{
  "num_attention_heads": 4,
  "intermediate_size": 704,
  "hidden_act": "swiglu",
  "tie_word_embeddings": false,
  "parallel_block": false,
  "init_std_qkv": 0.0247,
  "lr_head": 0.00801,
  "warmup_steps": 229,
  "doc_mask": true,
  "dataset": "wikipedia_en"
}
Each number is 200 + 40 x the weight over its row's rms, rounded and kept within 0 to 999. Layers, rows and columns count from 0. The size before them is the row's rms in percent of the matrix's.

# layer 9 attention key, 256x256, rms 0.0738, rows 204-217, columns 0-255
105,118,161,187,238,139,162,181,196,137,199,160,147,190,218,203,180,224,242,130,161,179,249,182,234,228,163,162,184,179,146,254,222,226,169,227,241,166,206,150,169,160,281,206,227,140,174,212,232,230,202,217,150,194,216,230,171,243,154,198,270,242,240,204,139,182,217,217,176,214,197,183,218,185,228,224,152,160,225,180,196,263,168,197,246,99,188,215,175,205,223,217,283,190,284,208,175,222,223,259,311,219,181,233,167,165,186,172,289,214,175,229,196,266,201,219,202,296,231,220,104,230,199,183,115,226,191,204,220,225,125,180,248,214,184,222,216,238,277,176,238,158,252,249,223,221,207,223,88,252,212,265,183,230,165,215,203,245,251,213,226,162,153,212,191,226,113,164,154,208,241,149,175,224,193,223,194,154,250,220,194,258,250,193,198,218,201,205,171,153,226,187,287,125,131,219,198,180,227,239,235,273,207,197,194,96,219,208,187,121,194,157,173,226,208,151,133,199,217,191,295,195,209,236,153,238,217,281,197,261,139,203,177,200,218,162,201,199,174,139,179,225,233,144,192,170,187,240,101,167,236,170,220,212,252,211,178
099,151,223,149,205,167,258,220,159,206,189,224,258,127,174,180,201,198,278,193,230,230,181,168,191,221,201,141,168,216,197,235,168,157,221,212,189,273,220,177,239,209,235,232,141,240,186,171,307,188,302,192,213,181,167,309,283,138,165,172,200,138,224,221,140,134,222,233,172,143,233,196,176,208,169,211,193,161,196,164,235,220,258,238,231,247,203,155,203,119,296,218,228,196,204,224,279,196,270,199,218,239,213,257,201,196,149,158,218,201,219,173,269,161,166,206,220,194,163,219,197,199,225,163,229,203,220,199,230,256,289,197,177,200,292,221,168,236,278,200,231,265,139,190,216,202,167,244,228,196,152,217,185,156,175,152,218,218,231,150,133,190,251,267,238,208,283,254,160,218,236,240,211,224,168,236,134,202,165,235,159,196,213,208,167,210,170,201,211,253,197,115,283,217,257,164,192,149,161,206,176,242,200,168,228,231,235,219,200,148,138,127,224,228,240,191,290,199,129,190,198,161,172,146,79,166,163,197,246,240,241,238,238,172,173,206,222,204,196,166,235,207,127,231,181,236,250,168,174,147,176,262,241,219,224,211,179
059,74,306,207,150,223,181,225,207,155,181,202,228,165,176,186,200,287,180,239,268,124,179,243,158,210,187,172,225,238,181,232,201,204,170,204,219,218,308,159,165,223,200,136,199,191,202,165,216,242,187,208,195,215,237,150,161,224,207,158,190,194,252,178,232,216,241,163,194,176,169,203,185,213,206,128,275,207,149,222,173,175,176,205,161,222,199,134,247,234,249,179,208,131,255,240,142,211,254,164,220,228,243,183,207,151,266,196,283,220,191,229,133,235,203,185,172,232,195,173,165,228,202,213,202,120,156,228,239,154,215,140,108,246,197,230,184,259,226,152,177,201,136,254,186,179,247,224,202,204,236,260,210,195,118,163,190,137,186,142,236,322,139,199,232,240,121,179,185,222,172,217,142,167,110,165,133,218,312,158,299,297,174,200,207,203,123,136,180,199,208,156,228,180,211,211,224,214,137,207,198,206,164,184,147,202,190,227,184,153,159,189,251,223,248,170,221,182,198,175,181,178,223,218,164,181,185,220,185,175,271,173,266,181,222,173,161,203,221,124,178,263,163,213,218,174,233,198,215,182,253,201,197,148,211,179,142
035,275,218,263,225,189,260,209,149,136,184,143,196,177,177,183,154,163,191,216,189,228,164,174,223,120,219,170,176,209,167,176,230,249,214,216,244,157,141,192,172,198,169,182,244,213,65,210,239,167,173,159,196,184,196,199,286,205,135,239,212,259,181,224,216,166,261,192,146,236,147,166,199,203,234,289,226,197,186,231,272,191,217,238,173,298,184,167,193,175,250,207,194,244,181,227,237,198,229,238,193,210,213,193,197,242,196,291,179,160,157,194,243,194,206,205,252,186,146,284,158,237,188,165,212,186,171,202,181,153,204,238,170,254,178,159,182,241,279,276,194,178,219,177,163,233,217,160,197,232,166,170,234,204,258,274,249,204,157,196,219,164,285,167,195,260,259,228,231,122,260,240,227,238,223,188,176,201,215,276,162,182,185,179,221,181,236,204,165,183,192,324,167,143,187,318,299,230,258,158,237,186,131,207,173,216,232,239,232,262,213,177,202,229,207,247,263,138,128,216,226,164,186,175,151,214,203,201,214,192,179,209,180,243,134,224,233,161,192,299,217,245,159,231,173,241,239,239,245,183,175,270,219,204,167,152,206
183,221,200,213,249,203,268,193,209,170,206,214,176,229,174,176,129,155,260,203,169,152,160,208,306,187,147,167,196,257,143,129,238,216,237,198,215,173,181,147,164,183,198,270,180,210,142,154,218,237,169,155,235,230,147,211,176,187,152,143,178,247,324,266,217,213,233,185,140,243,229,187,163,182,148,233,228,178,139,167,274,275,203,250,229,245,154,157,145,185,181,139,285,153,159,221,243,194,267,269,199,181,204,176,198,191,198,253,166,254,234,214,240,253,216,208,206,237,178,246,160,190,192,185,163,173,283,191,201,182,207,177,215,255,228,235,171,268,227,215,241,198,161,210,158,210,261,196,209,273,171,218,185,262,212,261,215,175,135,204,261,190,242,205,257,197,165,227,188,143,253,218,235,143,164,180,152,204,252,231,186,246,269,233,183,223,243,256,168,214,215,248,255,137,285,170,243,249,142,202,237,157,134,230,204,182,239,249,188,103,185,165,188,163,261,225,208,195,205,214,233,186,258,165,164,155,293,224,218,250,186,205,166,234,139,200,221,175,213,197,180,248,218,240,193,174,202,168,163,184,205,261,299,237,261,162,183
093,148,203,203,192,247,125,198,246,180,158,166,178,120,203,226,237,173,220,200,213,152,205,141,249,220,161,192,244,223,171,210,159,183,260,163,216,176,213,272,167,187,187,212,151,242,196,227,228,280,206,108,199,249,295,185,220,181,151,167,242,112,170,163,225,190,223,213,158,136,220,153,193,159,143,220,155,186,150,151,277,198,200,150,237,160,236,182,223,231,183,113,201,162,196,197,200,177,196,198,227,281,244,188,207,212,207,157,153,228,223,190,147,263,232,247,164,165,254,226,212,185,219,191,178,140,222,221,255,193,194,187,265,217,189,209,203,213,206,155,214,219,185,178,180,176,198,206,161,232,220,260,170,161,229,137,192,170,232,180,217,182,98,186,166,208,186,184,255,267,157,161,190,142,138,146,175,175,191,164,196,203,220,210,296,268,195,186,118,125,205,173,220,99,217,284,131,206,100,126,154,178,183,224,227,147,151,159,180,177,219,111,240,254,172,177,213,214,223,204,202,207,294,231,170,164,220,189,243,266,236,131,221,114,265,173,155,226,186,184,213,227,186,228,259,158,177,200,162,264,202,162,149,159,272,224,215
087,149,221,175,151,223,217,245,181,229,254,205,180,229,215,221,242,190,279,170,217,220,191,205,140,157,289,168,258,186,224,191,234,235,187,215,170,232,294,155,265,218,231,196,227,182,262,188,214,176,203,310,235,212,188,113,243,206,198,169,140,156,170,219,194,279,303,253,218,205,188,253,273,171,142,233,176,211,312,129,183,186,184,200,236,146,252,189,211,166,203,224,185,200,197,233,223,184,187,208,224,182,284,194,145,235,198,177,221,150,203,178,168,216,261,195,236,190,205,196,223,154,228,236,160,158,194,195,232,225,191,178,163,209,180,181,214,233,174,170,205,224,223,222,191,138,155,265,172,225,221,244,190,174,185,201,138,160,194,217,174,218,170,183,152,122,66,164,229,290,186,190,104,159,228,216,223,106,164,191,208,210,202,196,244,235,185,217,261,204,161,187,219,169,132,210,198,206,269,292,231,216,197,186,191,203,212,169,168,154,272,252,206,235,241,191,204,204,168,116,241,177,250,231,238,249,207,223,174,235,196,192,190,224,224,226,252,201,270,174,148,260,316,180,259,179,171,186,154,265,246,179,133,284,207,242,201
103,169,217,149,166,212,181,158,186,176,196,194,175,238,185,248,221,179,174,141,156,143,234,119,212,227,223,186,220,197,215,164,164,198,215,200,191,246,222,272,164,250,165,252,171,201,117,203,140,224,261,252,217,192,185,197,173,177,193,190,185,193,137,143,253,179,132,180,205,179,231,182,220,234,265,186,144,155,247,144,133,281,176,180,220,183,263,226,227,187,156,250,224,241,199,181,247,215,197,279,177,169,179,206,235,194,202,186,168,144,142,196,227,284,150,206,182,230,239,199,208,194,252,140,231,260,178,207,172,203,195,212,172,165,110,217,248,224,234,202,338,251,201,200,263,222,151,146,202,157,206,144,321,223,168,185,171,175,222,205,131,167,250,217,207,134,180,184,144,184,209,230,240,191,257,206,181,199,236,184,162,300,201,246,202,216,222,153,167,269,168,239,299,245,210,162,168,128,263,229,246,210,255,260,235,232,195,156,267,213,179,150,215,169,224,189,177,209,206,155,183,205,191,182,229,241,179,144,262,156,243,205,137,125,212,152,269,200,234,198,202,171,159,137,203,213,202,158,263,150,158,209,309,259,204,192,193
099,270,166,236,260,188,242,173,170,244,236,221,215,241,212,165,233,222,175,182,235,163,227,271,202,195,210,236,154,152,202,99,230,187,277,202,167,190,208,150,219,210,193,164,243,195,149,185,229,142,279,179,208,250,219,201,226,184,112,259,169,202,219,185,241,245,218,193,148,256,193,158,205,209,221,206,195,197,221,233,208,212,253,304,197,234,152,185,223,178,202,199,181,207,174,186,136,177,196,253,166,215,186,157,185,235,261,203,202,210,131,160,248,161,221,185,177,217,169,235,192,219,200,193,187,202,226,186,184,178,284,214,143,177,157,258,210,205,136,159,207,163,147,147,274,196,224,170,187,209,241,95,257,184,112,212,212,174,223,164,157,189,177,153,162,181,218,228,224,114,315,202,285,221,200,138,152,202,253,205,217,158,208,157,205,148,196,209,148,158,208,338,221,192,180,136,168,133,165,165,219,151,177,261,216,221,268,282,260,226,102,245,139,155,272,225,225,208,186,234,171,224,194,215,171,155,165,238,190,208,172,234,155,233,194,208,224,246,177,187,200,243,188,212,218,252,231,186,219,195,130,215,329,251,232,176,234
089,173,223,186,209,161,173,169,84,215,158,163,160,195,223,182,198,168,179,167,208,206,182,146,291,138,155,198,157,215,252,216,219,155,174,245,237,192,181,265,189,189,208,214,219,220,230,228,206,243,215,145,166,235,202,207,210,201,228,256,254,164,292,220,226,179,165,208,239,246,259,194,74,189,274,167,206,269,192,240,195,128,173,207,174,232,132,271,143,217,202,224,215,203,167,184,195,231,236,175,239,220,178,178,199,162,315,204,164,180,193,167,171,171,171,192,177,257,211,239,156,218,219,198,179,257,177,214,220,163,241,236,195,148,186,216,232,178,134,147,208,210,211,168,170,181,218,246,216,171,229,276,215,181,208,195,227,212,161,251,158,178,197,198,174,155,176,258,289,198,223,81,278,211,222,180,179,213,256,183,172,215,244,119,249,229,182,246,279,263,240,169,190,245,87,181,183,207,143,195,176,192,214,142,249,104,216,171,161,179,123,145,205,173,131,139,188,167,209,176,220,191,194,224,185,168,227,217,313,228,143,218,201,244,193,213,172,256,177,273,245,190,162,185,228,240,239,260,151,190,167,201,180,254,126,225,250
103,168,182,142,207,163,253,239,147,223,185,235,227,145,190,167,284,286,195,298,171,121,259,160,196,215,206,198,238,205,218,166,167,180,245,212,225,198,271,204,142,213,227,178,250,202,267,212,176,225,198,172,238,183,168,78,187,192,238,169,225,162,202,188,207,188,200,215,189,237,247,192,181,166,148,173,182,272,206,181,245,221,201,231,174,199,98,243,253,204,265,184,192,168,212,190,231,230,224,300,220,182,238,189,218,243,240,167,197,319,266,216,190,248,250,201,191,142,192,169,209,216,161,256,170,188,142,190,331,199,228,214,205,196,242,196,260,160,198,176,177,230,197,191,167,145,239,274,182,154,255,213,218,220,213,139,150,219,206,237,213,193,193,220,180,175,191,140,228,174,226,191,205,128,216,179,185,231,199,193,160,208,175,66,167,214,187,161,193,170,245,209,198,192,177,195,217,238,196,230,220,287,226,198,190,212,183,284,131,190,170,255,234,227,104,243,203,211,299,184,234,232,229,205,216,199,271,165,201,251,254,163,213,260,252,94,263,223,241,201,197,238,193,242,199,177,232,180,159,225,207,274,173,176,216,275,231
099,234,179,185,110,162,220,165,244,257,269,319,170,236,224,289,128,187,214,146,263,155,148,267,249,188,179,155,234,269,226,207,192,197,204,197,187,224,210,194,213,194,140,206,178,180,252,202,211,222,210,288,232,214,206,205,227,226,180,218,228,137,208,109,170,194,178,176,188,120,216,184,298,273,268,220,200,206,189,246,202,197,240,125,265,267,214,256,196,229,237,171,177,222,196,224,232,147,168,86,192,166,182,178,224,178,209,172,182,210,157,169,221,202,209,190,144,242,208,182,219,205,219,211,196,135,118,194,212,150,246,143,182,235,148,242,96,182,189,220,226,166,182,240,262,191,146,198,183,219,171,193,146,208,215,197,263,188,252,220,163,212,223,217,187,220,133,203,166,200,100,166,205,158,229,144,127,225,227,171,238,246,179,219,211,213,232,200,247,140,149,245,252,142,232,216,174,208,133,179,183,148,158,193,211,184,170,213,173,170,187,120,185,191,245,169,172,172,113,240,222,219,149,184,236,172,204,192,110,188,212,118,129,140,211,184,162,221,130,187,222,208,153,179,168,172,200,166,217,171,242,206,148,263,268,179,177
094,151,186,109,253,263,129,223,126,275,162,154,293,179,285,205,169,223,264,242,200,215,152,154,159,186,274,238,245,197,203,155,142,151,268,234,214,253,238,216,256,202,236,188,143,208,141,216,210,231,199,168,287,197,160,231,224,219,200,185,220,190,202,177,300,129,219,191,136,228,195,244,168,174,215,167,146,196,216,194,243,237,230,269,185,103,214,245,126,176,196,162,201,199,231,182,228,153,164,228,164,236,106,173,250,141,235,254,126,135,177,175,214,156,181,245,234,148,174,279,215,217,201,175,200,280,193,191,226,197,180,234,217,185,185,178,170,183,238,251,194,222,187,218,189,189,216,212,199,207,228,190,198,185,167,201,226,223,183,290,112,235,232,124,192,202,220,184,228,162,175,178,216,242,246,237,200,236,179,186,257,180,188,196,164,128,176,245,228,240,250,231,215,191,193,203,196,159,211,181,171,193,188,223,273,258,241,200,132,193,156,144,163,233,121,192,106,191,156,232,202,242,231,240,281,262,229,224,255,245,171,212,174,239,228,195,148,244,181,207,206,203,184,236,220,245,195,216,196,201,152,283,257,130,136,192,210
100,201,213,201,174,231,200,253,250,188,182,241,235,195,253,162,239,220,214,193,221,174,216,143,257,156,205,318,228,269,159,174,192,228,181,181,215,199,139,164,201,217,195,136,143,200,191,185,268,160,185,152,254,162,178,298,232,197,177,188,210,281,195,251,202,239,213,175,168,165,199,185,188,248,172,209,201,168,278,193,249,182,206,151,146,159,244,192,212,206,210,186,158,247,178,122,176,227,148,214,120,146,248,179,208,158,187,265,111,252,250,193,208,156,276,161,194,191,251,121,199,213,196,207,231,150,265,234,213,233,180,164,230,213,178,187,233,234,235,274,226,178,176,171,208,276,210,267,231,230,217,242,193,144,174,163,232,215,225,171,228,177,197,199,271,185,257,202,121,188,81,176,181,184,251,195,194,88,163,149,239,216,248,122,185,141,223,153,143,221,149,144,208,220,221,242,191,220,171,188,156,271,241,240,160,195,228,195,202,213,154,187,180,203,205,204,174,215,169,144,155,214,211,250,279,214,232,196,153,226,164,213,184,128,142,183,133,179,163,175,236,153,154,182,245,195,160,208,169,130,129,181,195,143,146,118,267
# layer 9 attention query, 256x256, rms 0.0739, rows 205-217, columns 0-255
101,231,217,202,221,220,227,177,214,205,198,218,280,224,234,211,147,201,203,250,210,277,202,192,201,73,184,142,225,177,159,216,234,259,148,182,205,254,119,274,164,179,149,172,213,204,185,148,191,221,131,251,317,253,181,205,112,283,198,153,132,194,217,232,274,125,265,224,191,228,207,173,218,212,276,158,161,215,151,233,231,265,176,173,170,203,193,227,189,243,180,223,192,151,192,246,180,218,211,193,150,191,114,240,250,112,176,200,222,201,180,202,169,265,217,263,247,147,254,245,206,202,185,194,236,109,175,194,170,216,199,243,164,162,172,125,134,236,145,203,206,218,234,217,165,207,208,148,199,105,179,231,208,157,182,248,233,154,192,226,156,223,152,143,176,214,220,107,176,194,172,155,209,236,139,127,190,148,295,244,255,162,200,181,198,182,212,201,231,185,196,258,211,232,188,195,180,247,163,127,128,142,196,229,273,168,187,245,184,208,214,151,233,173,185,193,204,173,132,206,223,125,251,181,189,197,249,240,184,198,166,160,186,190,178,188,138,191,191,189,229,209,231,166,222,260,168,230,259,221,190,144,198,203,146,247,161
088,201,216,205,148,200,198,166,170,201,184,188,205,170,218,186,222,210,221,193,153,253,189,226,229,138,215,221,209,264,178,114,118,160,141,115,158,268,165,177,222,229,243,238,189,180,160,245,224,254,211,197,133,172,153,186,166,186,120,236,204,190,196,254,165,206,252,159,193,150,324,127,153,170,190,180,188,232,191,234,212,189,142,189,110,145,231,197,214,232,194,163,193,196,122,174,209,197,218,177,254,231,86,123,248,172,196,214,172,197,156,210,151,300,195,265,155,230,185,273,205,192,211,160,125,123,249,82,193,205,100,160,261,150,167,295,289,204,256,235,207,228,193,184,177,184,179,174,160,216,194,205,272,266,214,220,249,222,261,222,144,136,161,184,243,204,215,239,218,221,206,258,260,161,202,207,220,211,243,279,188,189,207,212,153,156,146,154,214,174,237,198,184,190,188,201,226,156,146,197,174,160,200,206,254,217,194,137,189,144,193,278,181,282,240,169,242,192,170,206,219,202,220,209,190,205,249,210,228,161,213,226,197,267,222,241,150,149,201,185,199,169,217,222,201,172,192,215,223,166,196,277,199,170,216,158,193
156,182,186,175,152,241,141,228,209,204,178,201,182,139,196,253,275,220,124,202,232,235,261,155,150,211,209,251,233,142,226,251,167,234,148,222,197,233,208,240,221,193,168,147,182,203,248,206,110,205,187,255,196,217,229,185,181,232,243,239,231,169,108,178,169,190,175,231,295,184,223,221,192,203,153,168,181,237,263,174,153,192,193,154,161,167,175,231,185,233,158,235,123,217,199,157,209,215,179,156,247,201,192,261,204,198,164,139,292,198,150,235,179,190,179,166,217,145,254,122,238,230,238,262,230,256,179,199,213,219,177,169,193,147,153,206,199,168,164,153,136,237,234,211,216,115,148,145,216,182,235,209,264,129,211,127,115,284,252,189,186,222,168,213,227,170,234,152,260,220,159,188,168,194,227,239,225,216,107,131,185,154,150,210,229,193,145,205,231,224,179,170,214,255,181,242,186,160,203,229,146,251,303,172,233,188,182,151,165,322,258,248,245,201,186,171,196,257,208,181,172,177,183,199,275,264,104,172,162,155,235,170,186,175,241,193,182,208,234,221,220,164,231,174,151,227,173,193,204,241,214,125,113,176,182,225,219
068,163,162,220,261,219,210,258,218,223,195,143,199,175,224,223,246,142,158,166,242,238,221,207,200,221,226,240,229,137,196,216,152,245,62,222,163,230,156,235,208,171,148,168,204,132,261,200,203,188,190,212,201,167,202,187,177,194,236,268,197,180,189,203,168,168,262,245,215,227,290,198,175,145,230,161,187,199,147,186,228,196,206,165,161,142,213,242,210,216,167,255,157,248,213,258,111,155,130,141,279,198,117,248,201,207,184,178,186,212,228,150,135,265,223,225,207,275,214,268,212,303,161,214,207,197,171,202,235,217,193,233,268,211,188,248,257,213,215,191,216,171,173,189,268,192,210,238,205,218,194,185,225,217,198,174,181,227,216,209,202,141,131,229,238,216,198,105,256,273,202,154,111,256,205,227,243,182,232,257,155,105,194,220,218,182,185,204,225,249,222,217,141,210,193,271,178,115,288,195,166,195,187,188,274,182,204,166,99,191,171,183,186,128,213,234,217,284,138,158,216,198,209,206,193,165,181,115,284,135,161,180,216,232,247,237,185,203,175,205,208,197,178,231,236,238,157,269,205,192,214,180,167,120,153,217,206
097,155,162,226,254,216,252,123,264,243,235,169,229,182,195,252,195,246,215,214,216,238,253,209,182,226,223,192,172,155,160,187,157,236,155,183,174,210,164,201,270,191,206,208,184,196,180,162,245,171,88,256,216,205,168,133,128,214,142,204,233,194,200,200,179,161,121,227,198,203,196,148,167,145,133,192,175,187,231,203,146,150,133,185,189,237,240,239,158,255,234,170,256,197,162,201,167,201,181,175,205,192,203,229,199,136,144,182,213,247,171,276,192,257,206,134,172,240,205,118,199,256,107,159,216,130,170,144,186,278,181,194,258,302,194,241,194,112,175,194,216,163,160,158,167,179,165,166,171,135,198,251,174,197,226,214,214,192,180,201,144,158,104,215,287,163,242,206,188,172,244,251,139,173,205,160,192,191,227,200,106,194,166,236,273,205,213,163,275,191,204,148,235,233,218,229,228,212,240,233,220,161,208,266,198,155,243,210,157,183,153,177,240,178,300,203,148,215,201,205,202,136,165,154,175,163,220,214,166,169,219,151,136,155,158,186,225,175,273,182,195,151,181,163,205,214,112,116,180,163,250,190,177,238,169,135,232
084,210,174,239,190,168,218,193,133,209,219,237,197,225,231,166,250,228,261,200,209,170,234,287,223,272,134,170,232,200,183,199,246,249,176,197,134,208,247,203,221,198,174,159,216,148,200,233,214,204,249,258,169,159,158,219,153,211,183,270,223,202,169,185,283,198,140,196,174,293,191,173,187,255,197,201,227,205,207,263,289,196,191,243,215,209,153,240,221,184,190,222,186,194,289,253,173,191,217,218,255,193,236,244,213,225,208,230,236,235,219,198,223,253,220,158,173,212,200,152,208,220,225,309,231,259,140,238,219,246,248,180,190,229,116,236,233,229,213,129,255,158,213,189,214,154,189,209,200,177,276,149,150,173,131,163,131,254,146,266,219,242,250,208,230,166,177,243,130,321,173,215,211,213,142,224,225,187,167,130,203,245,159,203,176,251,174,225,212,238,226,208,200,98,135,191,187,231,150,223,145,172,211,116,194,194,211,253,277,143,199,145,196,213,179,261,207,234,213,183,160,142,132,197,197,148,200,240,63,210,180,232,151,176,181,191,221,265,191,208,256,220,215,149,203,261,217,254,181,173,230,154,192,180,134,201,159
103,178,245,196,149,129,248,157,206,251,195,157,192,193,190,238,157,212,300,185,193,224,152,173,169,199,177,209,209,220,174,173,256,217,241,304,208,220,166,258,121,187,242,183,257,202,239,242,237,173,249,145,214,218,317,180,220,137,239,181,193,180,213,136,191,111,158,206,260,153,134,207,249,181,201,220,259,170,176,265,220,169,219,212,153,217,123,202,198,220,173,200,241,149,282,227,260,218,188,126,223,183,219,233,134,182,262,176,189,178,195,186,221,172,219,188,201,182,226,210,192,218,266,156,200,254,180,237,268,117,245,208,233,184,232,197,196,141,215,257,209,237,237,254,181,198,210,179,200,169,155,266,192,235,155,292,219,285,153,229,235,193,240,235,209,194,276,242,258,227,208,150,196,172,174,145,191,216,161,175,229,266,258,201,232,111,212,203,207,165,224,203,202,256,213,275,212,194,206,225,134,147,213,183,206,156,192,195,221,197,223,178,223,218,259,218,307,168,235,181,104,195,167,201,167,147,170,219,220,232,94,248,205,200,103,191,170,253,148,202,159,200,248,247,224,287,235,188,217,239,176,184,205,222,201,225,180
107,201,197,131,103,197,146,258,196,274,223,207,218,228,164,162,217,170,224,220,172,192,163,211,210,124,201,261,181,194,225,193,174,159,112,230,269,170,210,238,220,219,257,138,197,174,183,260,199,184,236,166,257,166,206,181,266,103,251,192,212,234,183,240,275,170,179,190,205,205,184,173,144,182,189,162,193,204,188,145,199,245,192,162,234,199,236,156,183,148,164,202,174,156,257,134,197,244,162,164,99,260,243,195,234,217,229,298,151,148,212,183,209,264,157,203,139,189,163,211,145,205,197,242,199,181,193,144,138,157,192,242,180,153,220,163,216,183,213,113,238,234,264,153,106,207,187,147,165,215,179,258,286,228,354,196,214,186,188,165,183,161,236,225,189,210,196,211,185,184,220,249,241,153,204,192,190,172,160,163,209,167,240,211,218,227,168,217,204,189,189,190,146,233,159,164,208,235,154,192,216,137,154,268,239,190,193,124,268,247,214,201,158,263,204,162,214,198,174,252,241,126,241,204,232,143,245,199,133,201,169,190,182,270,228,172,142,131,188,102,176,205,142,187,178,158,247,245,161,204,186,199,236,189,181,154,225
088,165,189,222,182,211,252,192,254,207,158,201,199,244,213,237,172,215,159,177,157,208,196,216,209,163,162,169,173,205,183,186,224,217,226,179,166,165,176,162,214,250,222,237,157,200,202,265,198,265,178,171,200,163,244,169,247,169,195,174,164,193,176,204,207,209,189,89,210,206,131,263,303,179,220,206,237,180,305,136,145,109,160,208,261,201,243,177,189,155,262,129,208,169,177,109,193,265,177,245,120,207,222,166,185,110,170,235,155,120,202,252,128,157,188,235,169,148,212,174,155,203,129,149,193,158,262,191,230,225,150,160,169,157,185,141,154,114,195,203,200,120,146,259,155,149,231,197,176,288,169,175,164,187,242,206,252,171,189,209,193,194,214,158,141,186,189,203,168,190,203,298,259,196,214,123,145,171,273,124,123,215,220,210,264,249,186,192,122,132,206,203,203,267,158,167,168,197,225,229,284,184,176,208,196,255,202,229,261,236,217,197,212,193,193,175,241,154,259,221,224,211,175,170,235,197,167,266,211,213,173,132,210,192,240,151,229,193,219,186,165,215,225,216,206,154,271,140,211,229,190,170,228,187,264,194,197
104,210,107,225,147,257,208,183,241,212,172,43,136,152,184,220,179,234,250,260,148,227,212,180,240,183,182,173,177,162,115,142,165,228,208,248,189,187,236,141,213,247,182,208,199,242,180,218,293,211,215,190,234,135,243,194,195,231,181,231,230,191,183,161,198,160,157,181,165,221,184,223,164,197,118,174,195,170,211,196,178,181,162,255,247,269,286,176,179,208,192,169,152,239,116,186,204,184,180,164,160,158,93,247,236,87,157,176,197,181,160,197,227,205,185,244,251,221,272,205,128,173,195,35,166,198,209,205,183,200,211,220,176,177,196,223,224,167,201,165,178,187,172,234,211,181,227,215,268,186,241,230,161,188,181,162,163,190,147,242,149,201,221,243,170,165,221,226,203,173,232,220,256,190,227,266,191,174,221,231,146,160,221,185,226,199,200,187,187,175,230,254,220,236,174,234,204,209,202,200,186,122,189,217,140,193,149,147,200,186,189,141,197,176,262,123,196,224,191,250,227,137,143,194,151,237,183,233,177,118,180,225,163,209,212,148,199,203,186,156,170,113,279,244,167,227,139,291,185,204,221,164,243,213,235,211,277
099,161,205,236,209,192,244,252,185,177,167,234,208,266,265,235,142,151,219,266,250,213,188,220,181,171,172,239,213,164,256,169,283,258,196,255,240,236,182,218,295,150,208,244,166,159,143,254,183,223,156,224,234,224,137,203,228,180,154,202,137,211,161,244,214,231,184,242,175,217,190,176,221,231,172,161,207,216,229,125,218,243,196,236,158,173,182,228,175,203,134,132,226,168,213,226,228,163,189,180,239,204,228,229,157,268,255,189,243,163,199,204,183,233,183,187,192,254,188,178,178,203,183,180,231,213,137,167,136,199,94,188,225,219,154,183,153,191,217,214,207,184,226,220,261,150,188,101,174,221,205,204,329,197,173,203,177,205,277,158,179,248,115,297,284,120,163,156,241,139,292,195,277,231,159,181,205,231,147,231,178,235,190,257,203,279,213,208,202,259,174,152,186,178,203,173,236,234,171,295,240,188,187,97,159,158,164,224,211,173,149,251,193,189,222,198,245,156,199,185,182,176,220,221,201,246,221,186,166,159,223,231,205,192,177,227,169,148,287,270,211,211,286,175,210,122,164,145,181,222,159,218,188,193,215,199,153
097,108,132,184,206,198,279,297,175,198,199,161,201,176,175,209,213,191,188,241,175,202,143,213,233,180,218,179,153,154,178,205,202,278,239,220,228,208,200,205,160,235,194,248,241,261,251,232,58,222,212,148,185,214,212,88,237,207,167,220,251,215,189,162,208,241,133,133,204,213,166,270,234,121,291,142,188,193,199,206,211,175,238,182,207,260,281,203,199,208,180,217,222,251,232,151,194,166,226,233,86,151,216,186,195,164,166,180,188,133,235,228,219,191,216,189,195,203,218,154,185,182,220,224,199,155,229,258,176,296,62,168,146,234,258,156,134,205,210,149,223,215,219,179,194,260,242,196,183,148,174,235,170,223,230,251,274,227,131,254,223,179,192,252,185,189,282,97,151,260,282,185,229,221,217,152,205,172,226,129,264,204,181,189,199,157,243,168,233,174,207,175,225,204,174,172,173,195,187,227,244,201,229,209,190,215,231,224,153,211,154,191,244,207,176,214,244,195,261,240,290,183,115,248,210,182,222,217,152,216,129,167,208,210,186,226,232,250,231,230,195,225,157,231,227,197,229,214,187,221,253,211,225,200,207,236,198
100,128,116,216,311,225,194,166,181,156,213,191,234,161,215,171,213,249,268,221,167,174,192,148,198,244,225,182,194,166,256,204,188,233,282,178,112,209,162,172,173,216,98,243,236,251,220,198,176,134,168,262,172,303,159,263,145,149,196,239,251,158,215,198,188,166,243,289,195,274,267,212,183,199,199,178,207,196,151,194,119,161,261,249,255,210,153,247,182,163,172,188,189,204,290,228,207,193,267,216,215,248,229,142,184,255,233,146,231,199,166,187,212,226,207,190,235,247,140,145,232,187,169,249,232,170,178,205,149,145,187,212,242,230,271,164,175,185,173,172,135,233,189,229,295,210,204,180,189,163,137,214,250,222,202,241,239,216,142,259,118,128,213,203,153,276,259,234,174,204,219,188,276,236,236,130,190,144,137,154,240,225,217,190,228,189,194,138,222,236,238,227,198,165,212,187,193,201,233,278,206,162,255,152,178,150,235,225,124,197,179,246,211,179,167,212,142,206,232,225,191,218,181,151,203,194,236,130,155,230,248,173,190,148,203,193,192,207,281,203,176,192,245,234,188,206,223,202,157,178,162,207,212,205,162,147,224